Weights of a small GPT-style language model, trained from scratch on English Wikipedia.
Size: 21 layers, MLP 1536 squared ReLU, vocabulary 11375, 52.1M parameters.
Architecture: RMSNorm before each block, rotary positions, no biases in attention or MLP, untied embeddings, capped logits.
Each number is 50 + 15 x the weight over its row's rms, rounded and kept within 0 to 99. Layers, rows and columns count from 0. The size before them is the row's rms in percent of the matrix's.

# layer 12 attention output, 384x576, rms 0.187, rows 0-28, columns 144-191
101:33 55 56 57 34 66 62 50 57 54 59 51 44 47 62 07 44 54 88 46 32 62 63 68 58 67 31 53 59 83 69 46 36 83 32 35 45 49 48 78 76 38 41 67 68 67 52 53
101:42 28 49 57 28 53 43 64 39 38 71 80 46 58 48 49 34 35 48 52 08 15 50 42 55 53 33 67 63 55 60 70 40 48 51 55 63 33 89 29 46 34 22 58 43 58 41 70
106:65 77 49 15 56 61 36 40 45 38 48 52 65 55 58 40 51 48 71 59 33 41 44 39 02 55 54 40 49 47 68 18 69 52 32 72 68 56 50 55 65 43 43 68 61 96 53 25
106:65 56 37 48 32 29 50 23 59 33 70 60 64 65 48 22 31 58 50 50 53 47 56 59 94 36 66 86 32 57 35 10 58 54 41 67 46 05 44 39 34 58 54 74 33 66 32 29
102:32 62 68 39 43 57 66 57 60 51 43 58 54 48 26 79 47 35 49 65 46 62 39 76 31 45 59 83 75 66 46 77 59 38 45 33 55 56 28 64 65 48 17 32 45 32 49 55
104:66 47 77 36 44 18 27 56 54 63 20 52 32 69 73 73 38 32 56 67 51 48 18 68 35 60 45 36 29 82 64 62 36 66 49 85 48 87 54 68 51 58 05 68 68 18 50 21
099:48 04 76 46 29 48 42 69 72 58 69 57 69 50 36 42 73 31 51 44 22 30 24 69 53 39 54 42 62 40 49 50 44 74 56 39 60 69 52 35 33 40 38 31 76 54 50 68
100:49 52 89 51 60 56 27 62 63 69 61 33 58 68 53 47 58 45 53 47 58 58 34 60 07 62 54 65 63 25 36 47 52 50 31 47 59 64 31 62 39 20 53 29 23 39 54 60
095:39 68 33 52 55 35 77 65 48 56 47 28 49 25 47 47 52 70 59 37 36 36 54 58 40 48 42 52 58 53 46 65 16 57 52 18 35 88 40 60 68 50 34 64 63 27 41 86
094:69 56 20 48 65 53 68 17 69 71 24 45 17 68 15 54 46 60 63 65 34 23 56 43 44 28 53 39 44 64 45 45 30 00 64 56 52 29 26 55 41 49 55 57 39 45 60 52
094:34 35 51 67 26 67 65 34 45 46 30 35 49 54 46 39 40 40 60 45 60 57 45 48 58 19 42 62 40 44 44 52 48 38 53 31 49 39 27 69 74 14 64 82 44 30 30 47
094:42 43 64 67 50 35 69 58 28 71 46 86 63 37 27 53 67 30 39 35 42 46 49 41 45 30 46 48 47 53 40 54 49 58 36 59 52 55 48 42 80 27 62 47 49 60 67 55
097:20 36 28 49 42 57 37 64 63 54 27 48 56 39 63 47 45 64 72 61 35 43 37 40 57 66 46 42 27 41 34 76 61 39 72 70 75 45 57 42 50 54 60 26 16 53 65 06
096:47 84 59 36 32 62 77 60 21 43 64 53 64 56 49 51 71 42 39 30 42 26 40 52 78 27 52 93 45 35 36 15 47 60 55 60 51 49 42 63 42 65 66 32 32 80 40 79
098:37 77 65 39 44 45 68 38 88 43 34 55 66 51 50 49 54 61 24 72 28 50 68 33 33 70 62 12 69 47 47 49 47 77 70 50 35 61 48 28 40 53 39 47 23 60 60 25
100:54 27 36 53 44 64 72 29 50 64 41 81 47 68 66 57 47 46 32 64 28 55 40 32 40 61 68 46 29 60 72 09 25 28 37 58 70 25 60 34 85 54 57 38 46 22 53 88
101:38 22 49 49 57 75 44 48 51 05 54 43 57 44 88 56 55 48 53 45 36 81 52 71 55 58 45 49 62 45 52 65 31 60 68 77 48 64 73 53 49 47 57 53 53 23 56 40
093:54 66 55 44 46 72 46 74 43 43 33 37 69 52 45 51 94 49 45 74 39 49 56 67 68 35 49 54 80 61 51 42 45 27 55 25 56 52 37 34 46 53 51 40 52 50 42 45
100:78 60 73 57 76 50 46 38 60 62 41 38 61 61 24 44 57 70 53 55 42 50 66 30 58 66 42 60 35 39 67 46 40 70 53 50 43 43 71 57 48 46 36 29 23 99 74 57
094:36 42 32 35 41 45 51 69 44 45 40 46 36 53 45 75 30 36 42 29 21 40 38 33 38 35 24 40 66 66 54 59 60 60 60 74 55 62 59 28 40 65 32 79 49 64 38 70
100:48 66 46 36 37 71 14 65 55 30 44 37 58 44 31 59 24 63 53 55 45 43 24 74 46 37 56 43 77 74 45 62 55 55 38 38 55 69 49 32 47 65 46 68 40 54 74 30
103:62 54 35 57 47 49 58 66 38 43 65 40 30 38 73 65 63 48 55 83 26 39 46 85 50 44 50 45 47 60 99 34 50 60 41 31 43 53 31 50 49 32 61 84 45 66 57 49
105:63 63 50 28 50 78 46 58 52 50 53 58 40 32 49 42 69 81 48 48 63 76 38 62 53 39 32 39 24 46 46 16 35 32 60 42 38 49 80 26 41 47 39 52 53 35 65 54
096:85 43 63 56 47 62 62 56 51 69 45 53 53 50 59 55 38 59 28 42 66 23 70 74 58 45 57 71 58 42 45 56 64 30 53 44 57 39 45 64 55 37 43 57 32 26 53 42
106:69 21 63 41 47 48 39 48 52 58 70 59 59 29 38 61 52 70 54 43 55 64 53 05 65 32 44 61 36 33 46 97 53 60 40 58 66 70 52 43 66 12 37 24 58 55 62 56
100:41 55 37 61 55 38 50 41 61 39 66 47 59 66 62 48 48 92 70 63 52 38 55 70 05 60 55 53 43 70 25 53 27 39 60 31 64 17 34 46 73 50 65 61 45 30 45 39
096:42 66 65 44 53 51 55 81 50 63 50 33 66 53 50 48 56 45 39 73 59 63 71 43 62 65 49 27 72 69 62 65 39 47 58 37 64 44 70 66 52 41 29 53 45 61 45 19
099:43 32 34 45 28 60 30 40 59 28 71 46 24 33 51 43 33 33 52 34 25 53 57 61 35 47 21 42 35 58 57 52 58 43 66 47 43 58 52 65 35 77 37 44 47 33 73 46
102:63 48 61 35 34 56 69 68 60 33 16 27 61 33 39 57 19 49 42 67 51 50 40 51 38 35 50 63 53 51 54 54 24 58 22 47 43 67 48 36 55 80 46 78 42 74 49 37